Weights of a small GPT-style language model, trained from scratch on English Wikipedia: biases.
Each number is 500 + 25 x the weight over the matrix's rms, rounded and kept within 0 to 999. Layers, rows and columns count from 0. Numbers have three digits each.

# o: layer 4 attention output (transposed), 768x768, rms 0.0116, rows 32-91, columns 288-335
# v: layer 4 attention value, 768x768, rms 0.0141, rows 33-92, columns 288-335
o32:508516496479460513511491504458513518504527520506504526514510493519515502495490505488512500520492508496525506491468468498504489523486520493500503
v33:530473537488487506489518532489484507512513500452483532524465474476498469509508520510499478515507510471480487518484515519498546506495525470491473
o33:508507502530533517484515488519522517499482465521488485447531473489488555522498512495502508491494490501555506499520511464511436493499488510491509
v34:533549521516504491531483514519485513492515527481515493537477464437489541488462513499493508511504466475496503481485478525448507485500499487478472
o34:523494508493526507454492489500519490498480478480497488493534501550533495503479491493501496456497517489544499528487525474535478510480511498495504
v35:500555491524490516477487497470522515489520502506465554487483543465517506500525529526501476489487477466482500481518514496499502479476469489498553
o35:503480521471528512544526503508477476487509525509508454517528466521510513499481449449474499487494528524511499529526499507479502548507512501543493
v36:505488493486488518506510470479531507440507511510503538565508486530487546550496522502533478523515506485501523503509494520512557490505517481513487
o36:497509491517532498502486519521468520531481483504496486464511477498525494486495482463462528476482465515517476495513486463488455537501499519503511
v37:498462512467522501553514547509502529547545513524495531544516510501515513510496477461533477540506526499492494509475532504496548497515555480514440
o37:511568503507513501494477472483469502482459480483495486478514507512491438495485536564479508445498482507492488500488481484504466506505477483506590
v38:521553520521514509505477485504519497551458521483525473521498488469471504495497544484504528514481483479534501524504468465483449461512499499516533
o38:495475503494479514508505489491500495471500487489515523502467499515516504491502455498494495524510522488506504493512521509502520543491527483518476
v39:528530503458495495480429467464517464546522493487494554478513479491510508478494485474524496495470506514514452471498522490465504498493527460489557
o39:476463517513523503510582512501473524439491526501501457493480492486461526503510476531472496505511500503489510497497508513523474510502468517498488
v40:499455476469505533506525498496501522492534489484503531575470523485504514556489523479551476536518486499491494503472515513500498519483488541537477
o40:505551504519545499484476514521470483508483487498476488445523489497523497480485484526490520453500464500523498528508485466483499482492507500490530
v41:448483501516489490471495477491482544514489486507490515486463533531488471503491555524521467488554501474518511513501471551553544485517499476514508
o41:518515493525507464563528516491495493498524513512488480511516498487518504491506453463505519536457513530475504503511511476492461509505498540506482
v42:508460511508506530446505526535473485484457468510501466454492492475501526488490502509499468459491531508526505519489495449509503511517485506460501
o42:510536498509507486545473474467513504486544503505500519560515489510517490507497503474499489541513484492450535505518502533497507513492515490523495
v43:490515506543480456492460475484507471493493531503482518503505456474494493508488450527504495509449485498516481517530501522506484532512544500494518
o43:517472492456519505487530517501493494490512481476512508511530519492493508500514529483518481505549485501492511512507509494479497480491482493504492
v44:517447478529485501519521545495469525498541495519474491511465507463477504509477499463507486492531467507460539490511490531485532492490486536506476
o44:503537524443499510488492478510505490498470500490515478485537526513524478481488500530506498457473496497520496479479523496503497531502511473521521
v45:473399510516491522463510547519442508452479489522523463489449487523492524466514483464497529473488539551531471480472480504499488470531477485515470
o45:490584485486459478513502496494551498527520493485495532503515499497517466488519482537521470497496473451486503504486485500491517485498506521497474
v46:493513551480480511480457476519512527498551505519496501473479516525502530529523493514493495496503477510467462484512493556520515519500484506510506
o46:507500483519521488499542522497500508500493484517507488514527500498514491499490510470504504482510522505488526505503530462492495477485501517464482
v47:495528498526482506463527494492490537512490461507518465491492473458514517518506505480464533502500551480473502487479516474474482493512508521498479
o47:499507498458453479516446479504544468516524535504474489504510520513517505494500494493528448498515515495548493517505520519506538506502522474509521
v48:494519495477493521513501474531501518526502465518514532491473489529481471499480514502505555470462542498511491480491497511476467509520523487519488
o48:489466454530543497486498542493521482501524502514507516510509509497487504483508496538511461503549505474473489498494490498471515484487484518502471
v49:525517497484518482475481453530504522531477485467512495477469491496491481496489482545492460480522492489498496494527483482502490492492479515487526
o49:479500507515445518535498517449485479487523517494474511507506476514520535491477500468492539539474505483497473502466497501505491526491508475504475
v50:490528507515515500519485503491500477460504510515540519477549471479461512503491508486501536483466503471477520525500524502541481544496487462509458
o50:529465490502552493486497524536521480518516465498504480519485513499490492526498498493508478500558506539526516508521498498478505449533488522516525
v51:475442515522507506463537492545490486470498516489492548533477518468482506519494537528494510475478512495471480526517507531517542493492480517478489
o51:514553497478484499535452501469519517536499485520520448494558469522513532481508456478502465477491535489526514455493494469486472529453518503507507
v52:456452514433508533468458502518479477526544501522529537461520519513532514490474549485522514487523497492559456454460475520468535485446482499491508
o52:523530492525504497513527488477490525466507481482520462528467505512482459481482472521490513469500503503447526501484495486536452481507488552475463
v53:469530505533506467472542470496563524489489510522507465474475490486494497479486484523475485503483529498502487531531516520486423506487493507469501
o53:508471482458499491514484491500472492502519488494487534468506520494474484525497531477508495511520488500475518487520504529495583514511488497535502
v54:489495514512482504460470486540507461535479508485533487506506523521491495481486492514453520456469522496460519476500467548516502538519517508506498
o54:546475506489502521513497517473502524500508492486492503500494493489498537525496523475515507538498501503531473516472502443487507492489484497484501
v55:496515506545481474481467507495503492499464496505518502481556519487525508509486511485542500472498462439485502491506520492502498533510508458492538
o55:476467493468442507534519517466468493490544527485501488552429502516501490517480498476503488519505506541499513505465486526487501483520502540500492
v56:500529512505527483488553524489528489526507511497532515515510525515483515473524496468489516533501531570492478493500528477487484497473527497560486
o56:486462490474476488498434530487493487477472488504476503478495470488489508519489522501492504486491503475531485515485480486483504473533474476477521
v57:531509464531470484515502503471494519500547481496481523521524491498529475520486531492515478533482485524482481528471500477485496481459505522526487
o57:473488526495464484498510477527490527497502513510503504480476490492473489497528450506486510477477524503504537476512509512522505512504502488504503
v58:477486511455487472459523502556458506516463526489525519478563511516485500477521478539459518468440483504472526512511504505530468535489487501515494
o58:501497483571500519493492472466559479500550464504492501506451490486508497522504516489526485554559515482530514498508497519493507482502491489499500
v59:504508514441491487492441518533514487499530477518490498463510531522511492534481496456470500468466541464476530508504513550482523495500530514535499
o59:525516475581512508517535499470500502506472513510499486507478477507512530481488519554488516525530473480503503501492479463512510519468479459480490
v60:475516509474527486515497461543478509489496480507505508511519482490477481519526506509480501478475563515506511465532488480523510529487512458503514
o60:504461496520512490499484520487508489510531531502506495490496483486521506478469509472505496555500485523497489514466455504457486446519502520504505
v61:477473496459522529493498492509451517482501522490519491552467491455524521501472480468540504491514532516526530489490473502476501473484461505476520
o61:496550514495538497476485503510541481491508483486500483458550503528500482495484493522482471468494471481496485493513531495516487499494500503524492
v62:516507521488489504474526481526485519521494464491505535481499528506513524506495515472516474506478482495509492482530521492486479474511492498537514
o62:478485478508505498514455513480519447447516519504503471539516492494476478507497506488487526492531510503512517533487477496489511496491493478504511
v63:539519492525458474510490517496531468549513483542509501465507481527529513511517486518512504464474524519502506516499474471458469504515493465501490
o63:472476499515499511486521533479476485465488501507497527519503536495500494474491547482524482552540474503476476513493515514485500500475508524470494
v64:494497538431483483475473523564518491508530484519489472425523504509496528515525503520513487516486467486504495470494512500500548531514496498505510
o64:518511499539484517500528486477485512502494475481534525521483510500509481517504525523498527469523492486536482502493489486507430489484485513461465
v65:496493510491482468521498528513522521497477488480510525495489545497491506499513535492496469511477478536486525484498501515512516514504512496489485
o65:499484484507463501483504479507513495487518495494509438518477465508473485508510478487468527443528503506504505539513504487504499480493502467512524
v66:498493518495523508530540542503501491520527533520503497483532508530513510496528492501509523541532496562528470524473482536495516551458501475559452
o66:490486469474521511449459517522510479501464466495484503521462513486506492490493530505498517474487492503473476528503512464473497466573485490487529
v67:529531495504518502494553465547527534495484519495492501492514473495500522478476461516510512501503524542517514495475519457492479531513484530491546
o67:472481505501522475480449500491498501511494487491533511490460517491484480501491536522493483467524485475480491469491490531498522474481480498523486
v68:517524460510499528526545466493494469502515520471502480558512483469493488488478500559482506493510547525503479523520508489493483500502501514485470
o68:479482524495541485457444512499525525521451483494476527482505458494503536526494525454507498494503486507462474489506486495487489498511504484532548
v69:500473465484526526518515474506499500520481532494472487467481515501514508524512514502474529465480503519555534516535487523459503471524486501512475
o69:520514497528540499491441493499507510527485486472524504501508509489501497467492514523487476529520506485454477494487526481489490518497483479515484
v70:491508536443513518525440487533470494494543475486488504463489480527505511466487482504482534464471508504510511471461493530499513519498527522516503
o70:513492477540514500503585511485524495506513505486480503504507505517487498510494511529531477515531513463490500507480475501494508459474480530483442
v71:519474496524509497502504520536486498525500483496479531493445520539493486492512509485471551480504505476449471504505491492500534473500535489489533
o71:478515488501481510506526541454497488511507482508508481521546519492498527518500507499510462501528506469524499494497497489486531506468483483496464
v72:453514536530518510508476484476488527447510490524494498465485477472493471498527469499485473465470514488517483479483478492503479482502511530499514
o72:531488483486587494498495531536505485541520509499504511513539517488501520481489515514530490531554491501467510516528483501488537501524490509496509
v73:497512497536487480463496456483498484544492489495506480440528472497494464483520477514490457502493463462472520527516523527518466496525480524488482
o73:528491519484496513523488504497522512485468498482506510536499507499500523525519507479514548540490529514499506508509502489501538524472503478483521
v74:523513470520494497506503530504516542520457491494508491512478527492516495483486524501539487478523486537476475480515505523515502514497481502482443
o74:520495504483463503478480480526513489492492516505484492507479502494518508479502506478493525503470519472531485544484512478535497455504494477496518
v75:538513475516496468516516509474511459473505531508510506489515512509525487517491506496478498465507514518454486504501480494499474501509505495488494
o75:488476507489535525477490505525486517518483488478500510485512477479522497493483502489505508525473500479539474480497497490501513486522496498483529
v76:489521496499483506505470517515471494453512529492459550443485513517488462527485509479486507513512469512481546502518520496488505527497511534527489
o76:515509515505548519490523464516556528516481509489524461514506479503509532470503486518485509500495517497499487530515480496498507501500491436491507
v77:489481520470524538505499516462504482499524501491501529558504508466526488498518485487475508502538521541505529503506515501477510502529501496492488
o77:538537506531533467467506461521502522491478517491507475466524480504495500495489530543493490462488462484514493459501524508505486486494500486475515
v78:524517539490487474510506485494536463493523531500510535521509487493507470525473503502528486484469459480483490488494503525472521475533482527535497
o78:521498495511538541451489481532471534486461447511509497473491524511519488487491508525531517493483503496506534488514504464502494504482508506484485
v79:499488532486492507483516503547461512470533501526473483473498488492521497506477467492490543464492490498478510496479530502469503493498460508497528
o79:481524495481439481502501504472526489510516516505505515512488520502529498508517508501546464522491503510523515493468479512510515488477517493487475
v80:497537514464484466539510510502479522454495514484486483514514497516480510484497516525488489478443483515494501489520485481541527492497533503483463
o80:513485501518488508447487490510497512545486459484508528486528493483498473518471497469487504496522506507498514496503525497502472468510497483482523
v81:492557501498511465490464513451526513517523496494482474478475498557497508548499520472507484526504476480498490511513517515520532485532519533496487
o81:528443544502518521497523522544468545494465517477491498483492486490481516496506487516472519507499521491476511460505495491513510536482472507494513
v82:492495496500480512449450519521492505534500505517482475501507525504490523518526526500492539491521507506471503470518478512506539507504487498522552
o82:495515478524524478524553519490493493474516516515489490508474511486520481493509462475517480491494499511518497524486504478498475485476502533478461
v83:458477482519478527489492496454473487437506509497496483529448500511478489462526468500469517480490510476493522534480497476510468519504515529465489
o83:508508508485493479514508493556525507568530513525495517475551501499511504492500480473511455520482529475498507496508496520485572469514481488525480
v84:493462512529523508473543498535485515489509489481535499470524508502518473506519509496483466489495470499521447482484494478507537500477521510499517
o84:504531494485444500546475501456482498518497485516503501537521507507524497484505486472512525479494519491500509501484467493497443486501503501483473
v85:484533478540498495528545455464484481496492518471493459520479479532477513506490513517498450484491540488489467520471520486517455490507480513523497
o85:503513504504469491467467507543511516496481502529481550476530502476505525515501482486526517537496482507507546492514484497515550496489504494462497
v86:541457530480475518485475514520428496519458499490469500513498527560503468464532516478513521474549529532475514488483524506493466508534532434536486
o86:472516483497481464505558494480549480458535536508493462476448503455496512510537500546513510545471484494566472511498526514517510472500501517472543
v87:516508475476485478509493499496509501501532489508495489463510544544480513474494509516515445486494491490469507504479518502479497483503521554521512
o87:520501511515487511509485474515495524491482524499495525510475485500533503522504509510493540516482517481532514520484458493521541542497477440498544
v88:513489513514522511492524475538474517508513475478502496483504476525503456493495465506502508496484464516539488513503532488507480508471514502503507
o88:507519506511454515522460509475511482485481495515525502528511501496499496520503512503494525495479518489473501512487468494493511517492502475509481
v89:468471536529482471463532510504545515526470515496491458441528494531529513490509522546503482498564521519491453478535491500527512489500489517466484
o89:503500496470405505529465509479480508487500498482491519526482479490495497486486510480501516515458491484525496513465516509499477509532508494480504
v90:494494530493521495501451531487459525506476523510460527425518465468478474510509483499535516494494456490498479494478490512509507513497469503506528
o90:484492514490514491497551462504549498475520525502493460550485527506506483452522502530519491488498533495500498510501511498500491474515500487499487
v91:496510510482520537503495504484489501490525515468483473485525508513500502535504539485469541496515501492503533532490506498482479499502483471496519
o91:513496486514463507476523496473516485490485513508514494511450506500511489511483468509493482498489518522535487485482511488499501490492511497487488
v92:515484473555508486524500494449555506488531491514487454489499482514506511521483506517499469473541527513478525535495488526519496448533540535524481